{"n_layer": 13, "d_model": 64, "vocab_size": 8192, "activation": "tanh_gelu", "attn_scale": 0.177, "optimizer": "adam_atan2", "decay_shape": "linear", "doc_mask": true, "z_loss": 0.0001, "train_tokens": 88390000}
Each number is 128 + 32 x the weight over its row's rms, rounded and kept within 0 to 255. Layers, rows and columns count from 0. The size above them is the row's rms in percent of the matrix's.

# layer 5 MLP down (transposed), 256x64, rms 0.171, rows 138-190, columns 0-63
size [ 98 124 100 102 106  86 109  78  78  94 118  97 120  85  96  84  96  97 119 124 113  89  90 128 120  96 106  96 105 108 116 107 126 108  92  94 110 123 111  97 149  99  86 110 129  88  91 104  93 103  83  89  83]
[[146 126 125 106  87 149  56 122 132  88 103  52 155 144 182 135 147  78  93 155 166 115 130 126 143 168 178 102 128 141 106 115 107  54 131 173 165 124  80  88 144 141 102 130  89 200 112 104 104 106 145 130 148 166 142  97 180 157 157 135 165 161 131 118]
 [157  82  79 150 154 150 164  85  93  74  82 176 166 152  73 178 108 156 155 126 159 132 180 118 164 185 145 118 154 108 119 150 113  67 143 104  57 172 144 119  82  97 159 175 118  96 136  90  94 146 101 164 102 137 141 112 127 118 107 123 143 140 144 135]
 [146 200  45 111 123 136 117 123 172 144 101 160 116 191 135 121 110 148  49  86 115  99 103 119 141  95 177 145 126 168 131 134  98 101  95 115  90  87  91 137 169 116 190 116 190  94 173 135 131 118 133 111 141 132 138 138 164 147  89 182 153 149 137 117]
 [ 57 129 113 107 174  94 133 163  77  99 161 138 136 172 160  66 176 114 119 170  84 124 115 151  95 178  83 183 139 123 117 120 134 108 138 117 113  73 144 138 143 141  97 153  85  58 132 158 164  84 137 180 146 124 138 141 133 127 133 167 164  65 124 153]
 [ 85 150 100 171  92 151 136 142 109 144  75  92 118 170  98  74 119 145  87  90 157 144 126 123 173 140 101 183 115  83 165 138 129 121 158  93  84 128 129 160 107 103 103 179  96 155 188 117 120 101 136 123 157 191 201 160 158 135 132 144  69 123  83 119]
 [159 138 150  79 102 159 139 144 122 153 148 141  76 130 139 141 143  42 159 134 206 133 165 111 118 119  65 149 126 121  95 110  99 107 141 187 123 116 118 111 141  96 158 129 141 188 122  84 129 189  69 155 106 106 116 113 114 120 121 123 178  71 164 183]
 [103 136  64 160 144  97 121 125 160 136 188 102 126 126 166 161 185 171 101  98 114 146 148 111 102  64 173 147 101 142 104 138  81 142 134  84 124 154 113 149 124  75  96 125 187  95 179 186 175 151 133  91 103 129 146 101  99 101 131 141  74 174 160 118]
 [138 100 128 133 107  80  82 170 155 119  64 124 185 110 141 162 207 119 164 126 152 111 184 158 176 162  86 129 115 156 145  96 140 125  95 108 143 122 114 114 119 115 127 124 176 164 167 105 115 134  83 144 180 131  89  84 136 100  64 137 136 160  76  77]
 [109  90 163 164  76 131 112 123 147 120 115  86 115  95 113 123 145 131 156 123 116 116 124  85 135 187 159 132 108 192 116  94 197 153 100 101 108 149 128  96 185 125 128 121 104 198 105 181 156 163 130 112 145 177 165  77 121 139 134  75 100 119 140  44]
 [133 191 151 129  77 137 171 208 174 180 108 123  97 109 106 136 139  66 161 123 119 115 104 169 105 129 138 124 136 146 115 146 120 132 115 169 113  95  74 167 119 140 105 132 130 148 121 113 109 159 123 215 130  88  32 149 134  97 137 117 126 122  80  92]
 [110 151  91 139 177 160 166 128  63 138 113 139 104 202 102  83 166 138  94 133 140 161  90 134 117 119 104 132  98 137 132  91 151  75 121 126 116 133 122 147 118  96 113 171 110 169 212 125 114 160 137 147 139 116 206 120 110 140 129 180 128 116 103  38]
 [133 110 194 123 134 131 153 137 103  93 133 147 107 140 184  63  72 154  96  89 105  99 101 128 124 105 157 100 119 108  91 116  67 100 140 110 131 129 158 146  80 166 134 143 159 180 156 190 190 146  89 114 123 111 141 122 115 124  87 179 161 117 207 150]
 [104 141 144 157  64 176 187 109 181 116 174  98  93 128 143 112 152 159 122 128 112 113  97 170 129  61  95 173 106 101  97 132  94 104 173 114 111 142 143  88 132 214 127 141 131  92  82 114 136 109 131 118 179 140 132 159  95 138 180  70 117 147 155  92]
 [ 96 108 128 150 154 158 139 202 110 121  86 112 164 117 145 144  95 145 108  56 105 118 130 105 158 164 137  97 173 103 112 150 153 142 174 160  96  74 113 135  97 114 133 117  61 168 148  93 117 164 125 197 118 121 151 132  76 134 171  93 204  92 133 116]
 [121 121  95 102 224 172 138 149  88  87  94 152 118 140 115 130  91 136 105  97 145  85 136 192 163 140 169 174 147  91 132 110 128 126 124 143  84 136 112 115 120  74 174 126  85  98 117 142 191 147  80 169  86 127 155 179 132 123  97 156 154  92 167 106]
 [128 116 141 142  95 121  99 199 167 154 140  56 127 157 110 164 165 139  86 134 109 162 115 105 123 125  78 166 147 115  81 104 119 113 132  91  85 116 140 191 145 119 141 116 124 156 148 151  95 176 137 120 140  76 192  95 110 142 104 113 189 113 185  58]
 [ 96  71  87  85 147 154 127 161 119 123 157 100 109 147 115 123 114  94 155  89  61 123 143 160 168 124 156 154 113 120 189 113 124 111 137 176 165 116  88  94 102  96 124 142 145 184 108 144 169 191  69 117 153 121 141 166 184 129 116  90 104  82 122 192]
 [148 112 215  99 191 169 184 110 130  94  72 113 181 110 105 168 150 136 110 149 124 122  85 144 106 171 127 109 138  71 136 115  96 122 118 184 154  87 118 144 108 145 127  70 139  82 132 101 116  92 140 141 172 145 122 164 138 126 150  73 174  89 115 158]
 [137 121 100  96 178 118 167  93 116 116 188 118 149 109  94 129 100  80 108 156 173 174 142 121  72 106 164  76 156 146 124 148  84 129  84 175 124 206 103 117 153 156 161 123 118 105  91 123 104  56 102 119 107 152 139 112 103 150 153 115 122 151 192 176]
 [110 115 100 154 153 134 167 112 118 185 150 132  72 161 119 144 144 125 186 102 189  94  89 130 150 134 148  69 136 124 149 126 179 117 110 150 123 146 142 128 103  72  58 127 137 103 114  93  29 104 156 171 176 162 148  82 169 112 136 115 151 118 140 141]
 [ 80 120 136 162 183 125 129 156 159 186 111 118 115  94 193 172  66 160 116 127 145 132  61  63 188 110 148 149 113  79  98 131 162 118 116 109 138 136 121 132 113 106 101 119 158 129  60 169 140 130 154 127 137 142 135 148  77 138 191 168  92  87 139 118]
 [105 173 108 173 123 114  72 111 150 120 133 173 185 113  86 130 110 112  79  99  98 108 112 138 117 173 135 143 107 169 150 145  75 142 123 167 119 138 103 136 135 129  60 191  92 186 184 155 126 126 140 155 101 105 108 179 144 116 137  86 152  56 164 165]
 [ 95 173 151  99 129  65 153 137 129 177 162 134 149 159 129 159 104 179 175 156  95 128 105 151  75 134 135 177 177 122 121 106  69 170 139 177 123 157 152 105 106 126  90 129 148 143 131 169 124 116 148 104  84 146  47 104 163  57 108 129 111  97  90 120]
 [ 55 160  94 154 146 218 114 146  99 130 102 125  90 158  78  80  77 106 174  74 135 163 126 145 130 112 135 168 118 147 134 115 149 130  96 163  99 120  73  99 168 113 113 151 100 150 127 137 169 148 155  83 130 170 177 134 111 137 177 119 105  86 112 167]
 [104 150 122 127 226 127 117 124 137 139 124 141 106 134  83 180 173 140 130 158 141  68 123 144 127 104  93  51 126 102 134 155 126  97 144 122 105 178 104 136 112 152 121 109 123 109 139 115  87 119 139 147 114  87 120 139 112 191 194 126  75 202 124 199]
 [130 182 111 169 117 128 147 136 104  96 133 167 101 168 105 122 157 109  97 169  68 121 125 104 166 122 120 179 143  72 167 124 122 125 134  84  71 118 126 120  59 133  62 168 140  65 170 154 116 138 138 194 133 167 136 108 127 100 143 172 183 119  90 112]
 [136 170 122 158  86  91 137 102  54 137 140 116 144 148 107 134 153 149  70 134 109 141 129 129 169 185 123 129 155 137 153 137 120 118  81 119 113 129 127 172 208  81 149 126  71 106 204 183 110  70 127 128 155  58 116  87 141 142 118 142 115 156 140  91]
 [163  71  92 172 162 112 142 132 113  90 119 146 113 161 132  95 169 149 145 184 121 115 171 179 134 106 127 126  86 109 116 162 104 128 157  77 164  98 163 148  89 147 135 124 181 119 107 125 136 116 115 134 128 183  70 127 123 114  76 121 137  89  31 189]
 [111 137  77  66 129  76 133 167 153  92  92 145 124 187 144 119 150 131 149 171 150 143 167 157 174  65 111 127  96 111 130 178  77 151 130 177 119 154 131  94  97 168  86 150 121 139 160 121  86 158  69 113 179 140 121  81 137 116 145 122 167  64 121 114]
 [179 129 102  75 107  95 110 160 162 169 153 137 159 159 126 129 105 106 103 151 145 186 161 110 134  97 173 104 133 162  78 113 152 121 160 129  94 130 161  97 158  49  55 146 158 115  74 114  83 105 167 119 149 157 163  77 163 175 133 112 108 105 115 105]
 [164 153 116  47 143 127 134  88 109 147 112 137  94 138 113  97 114 139 146 114 175 108  73 123 150  49 132 104 125 140 148 132 136  93  91 114 112 118 171 148 127 108 125 101 216 106 168 148 205 110 118 141 158 122 223 124 161 143  90 124 157 138 124 125]
 [133  93 115 166 167  81 116  98 136 130 136 140 130 102 127 191 157 106 144 135 149 117 119 107 136  81 147 101  74  70 142 107 162 108 193 104 207 175 136 131 184 191  86 141 121 154 129  85 164  72 112 148 131 123 161 106 140  84 136 131  87 141 163  89]
 [136 172 132  83 120 156 116 119 105 111 205 157 105 112 162 151 198 153 147 205 122 123 108 114 136 114 214 139 197 108 114 150 156 113 110 122 116 115 122  99 125 116  89 160  70  79 132 103 115 104  99  84  99 150  74 120 137 163 151 124 100 103 115 166]
 [106 221 106 160  91 153 122 146 114 113  97 142 155 146 144 179 123  97 188 131 104 115 134 135 103 142 144 174 143 127 121  94 128 143 104  96  96 136 131  22 154  61 164 121 114 101 150 103  82 131 115  89 140 140 178  93 135 124 135 148 105 145 140 200]
 [135 141 122  94 171 114  84 143 130 102  75 132  95 128  82 131  96 101 124  98 162 135 198 106 108 147  80 171 111 140 113  97 119 117 129 154  76 156 145 147 141 110 188 151 140 182 148 114 136 149 144 204 117 113 122 193 132 115 109 104 167 162  34 143]
 [184 165 139 150 131 135  88  92  61 132 146  93 125 101 135  80 143 144 101  71 191 133 130 115  95 151 140 135 150  92  96 110 124 180  98 135 146 127  96 151  87 121 155 147 156 175 168 135 182 118 113  72  87 140 124 123 210  93 131 180 126 136  76 139]
 [137 109  49 141 155 109 143 116 110 112  75 128  86 147 134 246 142 134 164 122 104  97 145 184 159 112 177 138  98 160 120 140 114 121 145 141  64 131 118  55 164 118 128 122 132 162 153  46  87 170 125 142 123 117 119 112 131 146 132 134 129 122 149 144]
 [129 120 151 137 175  72 123 167 140 100 151  78 156  69 101 123 160 191 140 133 164 111 140 114 164 115 165 111 111 129 157 145  85 116 109  71  89 171 108 133 166  95 120 144 136  76 184 142 110  88  40 101 127 122 133  92 158 120 182 104 121 145 154 168]
 [179 106 140 120 122 154 166 139 159 181 114  94  75 165 113 102 122 105  59 130 128 136 131 135 155 122 116  62 125 177 119 119 122 158 155 143  90 132 113 150 138 154 172 153 126 138 158 150  61 123 201 126 143 108  86 142 198  91  53 140  90 129 122  87]
 [ 98 194 155 167 147 193 172 144 120 122 137 169 136  96 147 120  98  92  92 131 135 113  72 133 127 146 103 136 131  82 137  92 156  30  88 141 165 127 113 149 143 159 145 141 104 136 115  60  95 102 159 121 141 178 126 121 178 159 146 124  54 109 134 128]
 [ 71 113 139 157 154  80 102 145 127 151 101 187 136 119 142 123 189 133 188 102 208 117 155 122 118  92 138  96 123 111 189 125 141 122 118 101 157 159 110 130 121 103 113  88  67 123 154 124 147 100  76 150 128 125 181  58 104 145 132  91 124 139 119 203]
 [178 140 151 129 180 134 123 117 158 137 109 137 121  94 103 142  74 164 207 106 172 140 155 160 108 154 141 123 110  81  54 121 105 153  89 127  85 143  45 116 140 106  91 134 161  99 121 126 200 101 135 135 105 102 118 101 164 111  98 157 173 129 146 174]
 [108 107 134 151 118 187 127 172 133 117 108 118 106 101 162 143 129 113 124 154 155  89  43 120 173 187 201 109  63 117  79 142  91 121 158 163  91 153  98 127 120 163 148 169 155  54 185 123 120 163 136 112 123 133  96 143 118 146 137  80  97 111 110 123]
 [ 95 123 129 145 141 110 111 133 155  78 174 124 132 102 150  80 188  91 142  91 136  95  69 140  67 151 156 114 145  94 119  88 120 115 132 168  95 186 150 169 125 232 102 121 146 142 128  86 125 103  85 138 200 126 124 135 164  91 128 108 123 134 154 157]
 [ 93 113 132 125 127 125 121 176  93 114 185 178 157  76 104 107 139 167 199 149 124 158 134 133  73 103 159 111 101 145 221 122  43 168  96 132 127 108 139 145 135 108 138 143 151 114 100 142 137 142  70 104  74 151 120 158  71 129 153 140 114 107 147 106]
 [124 166  92  96 143 126 139 131 122 110 122 164  55 139  88  94 147 130  90 151 116 106 120  93 140 231 104 111  97 179 123  73 197  83 139 124 131 129  79 125 137 127 163 154  72  97 151 154 181 161 127 135 154 127 190 118 137 114 152 133 101 106 134 168]
 [120 143 115 110  95 149 124 142 184 125 160 140 103  90 172 159  98 133 137 180  75  74 123 191 124 172  90 104 120 125 146  77  86 124 141 114 142 174 128  64 147 117 115 142 186 193 144 129 167 118  75 140 150 128  79  98 125  76 139 113 124 114 125 194]
 [ 95 151 155 128 174  56  96 163 115 185 140 103 107 117 135 132  74 133 130 139 168 101 157 123 180 129  56 114 113 140  97  93 121 119  82 155 139  82 126 103 129 134  96 122 220 144 142 169 175  78 131 153 142 133  91 122 137 105 123 102 159 194 148 143]
 [119 123 141 155  85 142  82 170 125 108 146 146 139 137 112  77 165 107 120 101 150 143  97 109 134 131 170  88 146 111 121 148 222 149 118 108 201 128  88 116 145 114 137 112 139 144 110 141 188 150 160  94 132 120 168 114 154 143 110  83  96 122  25  67]
 [123  93 116 171 144 177 119 171 151 138 126  68 115 137 141 161 102 124 183  80  98 147  94 146 125 209 131 120 123  98 160 118 100 127  74 119 124 130 156 111 149  98 100 149 103 126 135 115 113  70 180 183 166  83 127  60  78  97 149 136 159 175 105 161]
 [ 66 154 161 157 112 100 136 210 172 129 160 126 134 132 182 128 139  87 143  52 124 103 140 114 128  63 182 123  76 151 170  76 129 106 181 155 132 119 136 102 140 142  79 131 137 127 103 152 145 148 106 150 127  79  67 159 145 110 144 132  89 139  89 134]
 [113 191 105 175 129 137 156 132 150 169 189 142 103 205 134 191 107 105 148 140  99 109 166 118  66  75 120 127 117 124 120 139 125 133 132  85 112 198 112 149 104 164  40  89 115  85 134 121 107 104 131 135 107 115 110  63 126 149 145 157 160 126 119 142]
 [120 137  99 101 167  98 134 102 115 118 109 152  93 121  69 170 160 175 117 145 141 124 127 157 134 103 122 161  97  98  67 181 113 118  98 198 134 136 108 173 140 117 150 138 107 128 163  72 131 145  87 174  79 131 102 129 212  73 130 182 163 116  89 101]]
# layer 5 MLP up, 256x64, rms 0.197, rows 139-190, columns 0-63
size [108 108 102 100  89 102  85  91  87 110  97 104  93  98  94  98  95  79 123 112  98  93 116 107  94 101  94 110 111 102 105 105 104  93  96 103 113 110  97 125  97  95 107 119 100 104 100  92 103  89  98  87]
[[135  43  53  47 128 101 120 117  62 126 132 134 126 131  98 195 145 105 111 174 130 127 147 100 110 156 152  76  97 127 204 134 113 139 161 170 128 162 157  79 128 143 192 103 124 136 120 130 158 135 101 116  89 142 103 137 139 142 113 143 118 164 135 151]
 [177  85 129  97 153 110 115 123 134 115 165 124 134 103  88 117 100 119 137 140 140 146 130 165  55 110 104 119 103 149 130  63 142 114 147 129 151 142 151  82  98 142 147 137 174 158  65 137 113 143 100  97 190 154 146 169 103 148 105  30 124 146 196 186]
 [124 122 107 123 151 162 134  65 158 151 193 156  99  99  84 147 160 128 150 154 133 110 129 125  91 160 146 122 213  75 169 181 129  87 114 132  75 155  85  92 147 119 122  86  95 145 151 149  91  70 183 105 138 125 122 143  99 121 146 123  64  97  96 130]
 [119 100 120  67 144 160 162  70 146 129 147 128 164  61  51 115 171 143 154 181 135  91 138 141 112 122 154 126  96  72 115 129 178 163  81 118 166 132 112 132 139 100  85 123 133 124 153 135 138 142 159 130  54 122 166 154 122 132 125 122  71 175 131 194]
 [125 149  77 159 131 110 135  86  83 118 163  93 179 140 133  94  50 195  69 122  81 156 137 169  95 157 159  97 130 107 123 141 123 118  98 144 172 159  92 165 160 112 148 147 138 124 126 117 177  84 133  91 104 221 138 125 149 162 121 126 141 127 129  88]
 [130 135 118  43 186 155 102 130 134 118 169 139 112 129  49 160 134  89 130 146 141 110  94 117 116 102 160 135 145  80 123 131 153 140 126 136 109 104  95 125  84 144 155 135 173 124  49 111 154 156  76 136 166 212 157 173 130 179 119 104 145 130 172 151]
 [139 154 124 113 103  99 113  53 101 134 106 104 158 152 114 118  81 154 135 202 158 160  93  91  71 129 156 110  97 150 125 140  77 136 133 100  67 188 140 114 132 179 150 157 155  99 103  79 148 130 148  93  90 165 198 176 100 157 135 150 123 149 146 118]
 [148 147  94 125 168  76 186 111 131 147 155 115  90  95 113 184  74 140 104 129  92  98 185 173 115 174 125 130 125 163 156 103 135  69 131 103  94 152 100 142 147 160 169 166 151  77 122  87 138 155  80 183 112  82 105 165 114 170 128 130  84 131 125 172]
 [138 110 141  86 202 111 120  80 108 123 161 136 137 179 146  92 126 111 125 183 202 177 112 149 135 161 121 100 145  61 153 113 149 111 134 131 129 132 171  57 121 102 128  88  31  98 117 128 132  92 112  98 169 149 162 103 145  88 124 139 108 147 125 135]
 [124 143 119 139 183 108 112  63  79 137 117 119 154 110 122 159 122 104 148 141 164 137 151 169 120  98 225 112 137 148 147 161 121  34  88 116 114 137  94 124 166 137 143 139 131 162 115  88  53  93 138 166 136 145 134 155 103 174  87 159 124  73 146 125]
 [142 145  82 137 119 113 123 129  85 133 144 148 196 126 142 185 180 154 112 130 178 148 169 125 123 100 107  57 121 134 133 122 161 121 157 114  52 193 119  93 159 123 145 105 111  18 127 104 102  97 124 145  90 142  75 112 103 110 135 114 122 145 130 157]
 [161 141 100 111 134 139 181  76 111 127 164 186 170 131  93 111 130 122  68 134 165 129 139  86 127 180 207  54 118 117 120 110 136 105  68 133 128 174 109 152 145  91 152 166 132 122 155 103  74  90 178 144  95 126 142 151 140 178  96 144 117 100  95 125]
 [162  93  14 135 145 110 134  88 166 125 182 176 126 144  82 140 157 172 119 167 133  99 153 128 173 167 132 129 159 114 162 146 141  99 141 137 112 191  88 155 124 141 112  91 106 103 160 122 104  86  51  79 113 168 138 111 102 117 153 119 109 135 127 121]
 [134 111  93 129 137 126 175 122 174 118 120 117 131  88 101 184 139 114 172 133 155 129  98 116 141 151 170 129 155 172 207 181  89  88  97 101  58 120 149 102  84 142 106 148  61 117 163 133 104  93 174 142 139 158 138 153  72 160 104  89 108 172 152 104]
 [ 94 128 117 162 127 130 167 105 121  92 129 150 172  77 120 141 117  82 145 107  89 139 151 204 126 160 157 135 163 159 151  76 162 128 109 184 103 146  75 135 113 141 138 124 164 107 115  52 117  97 106 172 100 106  67 216 139 140 145 130 124 155 125 175]
 [142  80 134 131 230 119 132 103 144 139 147 167 120  70 116 112 141 124 103 111  65 142 138 126 148  92 102 146 104  75  98 100 168 153  84 102 139 139 160 163 148 124  97  85 170 100 112  89 176  90 114  89  98 144 133 194 133 128 129  79 119 185 130 162]
 [164 164 115 130 127 106 148 125 128 109 193  99 119  87  71 145 152 153 167 164 100  83 172 126 148 134 158 137 147  99 183 122 154 146 102 137 155 177 107  87  96 189 132  99  90 138 127 151 132  79  93  77  77 151 165 132 160  90 171 109  80 102  89 173]
 [104 125  92 120 169  82 164 135 109  85 132  86 153 126 128 147 162 126 114 187 138 137 178 126  55 149 177  84 109 192 213 156 109 111 103 151 112 205 112 119 167 159 133  77 115 118 124 108 166  71 105 104 113 132 154 148 114 154 137 103 106 140 121 126]
 [143  97  87 132 161 106 118 113 130  73 126 128 107 128  81 168 147 119  93 132 139 129 184  86 175 140 118  88 123 110 252 184 145  97 140 117  75 128 170  75 118 187 135  97 127 138 118 119 110  96 157 134 112 185 116 144 116 121  95 141 110 103 138 169]
 [134  88 120 147 143  90 156  89 105 131 122 117 188 140 122 209 118 127 195 136  98 109 135 121 164  85  93 101 113  97 158 152 121 160  56  96 138 132  77  64 160 134 102 180 123 136 103 159 147 108  84  59 134 146 128 139 108 152 157  76 125 152 165 134]
 [205 118 115 105 111  69 146 122  44 110 128 148 165  90  81 145 165 135 141 145 111 146 190 161 105  90 133  80 127 168 134 146 150 118 113  60  88 132 173 100 129 137 128 121 125  57  94 102 124 133  79 143 121 130  88 125 132 112 172 156 163 131 167  96]
 [160 125 130  77 149  87 149 122 140  71 134 164 112  58  24 124 161 191 135 148 146 109 172 107 125 141 143 159 121 159 106 136 139 156  78 117 127 132 109 133 176 198 125  68 143  84 135 134 119 114 127 140  81 138 165 142 160 150 172  81 129 133 123 123]
 [151  70  73 122 194 148 121 117  96 106  99 130 197 100 106 148 144 127 178 111 150 143 110 188 108 108 138  85 166 142 242 140 150  90 143 145 132 117 157 108  98 152 120 136 130 125  73 148 163 155  99 118 125 119 138 139 135 113 166 101  77  84 156 121]
 [135 129  84 108 151 116  95 148 168  87 216  86 132 119 126 117 168 101 126 119 153 154 129 103 102 121 105  91 129 147 158 118 163  87 160 182 125 120  98  44  72 113 169 144 155 121 143 138 161 159  99  96 164 117 155 141  83 135 128  73  61 153 173 143]
 [112 121 143  99 174 100 108  97 127 115 136 133 210 134 158 155 131 132 108 164 130 168 143 182 109 129  90  86 106 132 141 138 110 110 119 196 132 137 131 126 110 147 147  84  97  69  72 163 115 104  26 132 150 105  94 144 170 147 131  95 133  64 133 176]
 [104  94 148  63 140 188 104 104 172  96 160 130 132  83 118 132  96  57 171 156  81 130 140 115 108 105 114 131  91 104 129 124 142 138 130 196 129 127  94 104 115 183 122  97 175 121  65 164 162 132 102  85 120 184 103 177 107 122  86 127 132 166 143 169]
 [168 166  99  85 113 147 131 132  96  99 167 107  94  59 152 137 150 117 172 145  90 187 108 141 171 169 165 186 147 117 129 124 105  85 171 133  85 167  98  90 187 149 151 119  83 127 102 101 129 126 175  65 117 145 120 147 134 161 148 122  76 151 161  98]
 [140  99 155  89 151 100 115  94 163  98 167 174 122  88 159 120  63 117 188 168 104 131 160 154 159 119 183 150  71 153 150 148 130 141 130 181  77 113 116 107 116 158 138 176 128 109 133  52 122 111 164  67  82 153 140 143  82 157 167 112 110 114 110 122]
 [163  99  88 106 130  96 156 106  49 101 149 150 120 100 109 103 132  70 141 111 162 165 131 151 146 145 205 129 165 150 167 114 154  81 132  95 190 148 188 119 131 127 179 112 128  99 118  86  97  69 120 100 136 145 150 107  95 164 166  63 131 130 129 147]
 [173 119 126  86 169 116 138 116  39  57  93 131 135 145 180 148 182 146  88 122 108 159 165 103 152 117 143  40 106 121 150 151 157  92 117 156 111 153 120 132 164 146  98 138  85 113 145 107  98  97 136  88 133 152 136 172 108  77 101 148  85 154 158 112]
 [158 125 141 112 168 115  88 125  62  71 146 172 116  93 130 108 137 116 120 120 133 123 125 160 140 128  92  86 118  87 137 113 160 117 128 188 209 181 137 143 173 141  88 126  67 129 124 119 154  74 115 130 114 133 125 117 146 145 134  69  44 124 182 177]
 [120 163  80 125 149 115 203  96 105 118 164 139 133 105 151 181  87 124 158 115 101  89 179 128 130 152 218 132 136 106 142  88 136 131  66 151  77 155  98 106 195 145 118 150 127 132 117 107 146 141 126 159  71 190  89 136  90 138 120 102 146 131 142  83]
 [172 148 116 126 151 161 139 119 191 113 177 171 122  74 123 125 109  52  65 126 134 172 107  73 130 117 159 114 100 156 135 181 126 116 126 199 102 126  92 142 126 155 118 180 134 126  62 126 135 145 114  89 179 146 157 123 115 145  84  87 125  81 161 133]
 [165 150 130  76 111 121 145 127 167 118 211 113 176 121 141 100  98  74 131 102 141 123  95  98  94 146 101  75 132 165 188 118  87 130 109 217 178 150  96  83  99 137 177 143 107 130  99  90 131 120 131 118 151 151  87 145 136 112 129 112  93 159 170 165]
 [197 150 147  98 187 110 147  73 103 108 121 141 151 126  80 153 141 146  82 126 125 173 178 167  97  93 116 113  88 128 157  84  95 131  97 156 182 119 118  93 143 160 144 185 161 149 121 104 120 128 116 138 147 115 124  89 134 200 162 146  87  84 162 188]
 [126  76 131  94 102 125 131 100 105  65 143 188 113 108 104  94 113 165 149 141 166 169 148 132 141 193 220 135 140 123 165 116  94 139 107 131 155 137 112  92 177 145 162 115 140 116 112 142 152 103  85 152  64 175  96 113 145 199  90 113 142 169 128 138]
 [131 152  78 101 139 208 159 161 129  28 139 169 161 104 118 140  99 129 138 123 103 159 104 174 173 118 128 104 101  75 133 131 143 117 128 181  75 130 110 127 133 135 115 129 117 110  84  91 145 119 128 146  79 171  64 119 160 175  96 149 146 141 186 117]
 [169  57  59  80 140 133 185 104 136 103 144 100  75 138 112 165 113 119 103 175 118 114 182 208 131 174 108 129 197  98 161 147 104 142 136 130 117 150 158 145 109 171 161 169 141 152 135  98  61 122 143 106 119 119 114  78 136 127 125 145  97 122 130 142]
 [168  73 126 125 162 159 105  63 101 134 130 180 163 137 104 132 150 150  66 174 160 213 116 117  84  99 115 140 128 143 107 133 150 124 116 129 111 105 132 131 118 153 188 146 131  93 129 160 188 115  48  69 161 124 137  94  83 141 132  79 108 129 126 121]
 [164 101  85 138 166 105 118 149 119  65 108 135 135 101  90 119 157 147 158 132 176  87 161 140 185 119 127  54 119 102 194 164 140 113 140 104 104 148 147 104 192 173 127 115 107 135 114  82  85  85 109 131  80 192 127 103 131 150 152 130 122  86 172 170]
 [136  54 122 116 171 132 135  89 133  99 159 109  87 114  63 113 107 186  71 159 157 167 119 107 125 148 125 155 169  92 139 135 113 136 154 129 156 128 110 127 140 162  74  99 105 103  90 183 118 147 177 179 141 160 174 109 121 123  75 131  51 138 119 169]
 [156 139 115 100 108 126 131 120  84 138 216 144 130 105 131 149 140  89 177 134 141 128 152 156  98  72 113 160 147 118 203 104 125  68 127  79  95 176 114 120 108 161 118 123 118 146 122 165  77 103 171  94 108 109 143 145 178 102 163 147  35 138 152 135]
 [152  85 114 156 192 119 148  97 151  94 146 170 104 130 152 138 118 120 104 188  96 100 138  99  90 147  94  42 181 115 175  97 196 160 120 162 169 147  78 142 120 158  90 143  97  93 151 111 163 138  72 146 130 126 113 164 103 150 121  79 127 135 138 152]
 [136  65 143 109 172 142 202 144 146 121 127  93 159 139  91 106 113 171 172 162 148 135 168 159 120 124 114 143 132 123 152  68 125 140  41 165 138 127 143  75 132 136  88 111 164 116  94 103 147 130  62 107 111 165 161 110 111 164 121  76  62 160 138 140]
 [168 117 133 151 137 125  95  77  93 143  83 166 129 126 126 126 102 123 128 134 179 168  87  96 115 136 186 109 173 106 104 147 137 129 106 159 129 127 148  66 131 150 171 176 108 131  41 114 140 160 164 143 160 177 138 115  37 190 158 107 133 119 155 119]
 [157 123 118  71 180 141  93 105 143  84 186  91 107 109 156 122 134  75 120 143 129 127 221 186 125 128  82 147 117 132 138 141 147  99 155 149 135 137 168 102 147 149 113  64 125 143 160  93  64 116 113  97 170 197 136 132 134 130 155 150 143  95 150 179]
 [102 140 148  99 184 160 128 144 195 139 186 154 105  69  94 180 130 127 133 139 122 132 127  94 142  78 125 108 103  94 133  94 182 111 104 121  73 152  56  98 112 165 100 127 161 115  97 116  98 110 132 127 150  86 160 208 128 162 137 129  75 107 130 167]
 [162  80 138  96 232 108 128 126 122 104 157 172 107 136  87 118 135 110 175 147 125 147 156 155  60 157 126 157 170 102 118 170 181 140  46 151 178 132 125 152 127 111 159 104  86 163 137 184 130 123 126 107  94 136 121  98 128  68 116 115 122 126 143 109]
 [163 102  64 103 132 116  92 141  99  90 150 119 143 130 102 166  85 124  73 138 108 123 125 132 104 144 119 124 207 120 186 109 102 111  48 147 181 177 122 158 132 123 112 173 114 104 140 110 106 104 165 144 119 176 124 115 113 170  94 153 148 217 155 135]
 [140 123  82 127 158 134 105 135 150  72 103 158 188 139 146  99 148  89 141 105 109 197 115 123  87  91 146 135 121 167 177 103 159 131 102 211 118 179 119 156 146  94 172 131 102 113 151 105 129 119 193 122  54 127 116 185 130 136 137 104  76 144 145  94]
 [156 138 130 109 157 107 122 118  56 140 128 160 189 122  69 132 118 124 104 165 123 214 121 197  77 147 148 118 101 180 128  83 147  69 113 112 152 169 113 120 128 133 177  96 105 120 149  96 117 104 126 160 121 121 111 159  65 203 104 145 133 112 134 128]
 [146  93 104 146 108 143 119 127 110 147 169 117 176 143 172  96 109  71 150 105  91 148 143 142  66 186  96  81 181 128 183 102 148 111 102  85 120 156  68 104 103 129 170 109 143 117 123 122 116 134 137  90 179 174 105 144  37 146 148  78 116 144 127 143]]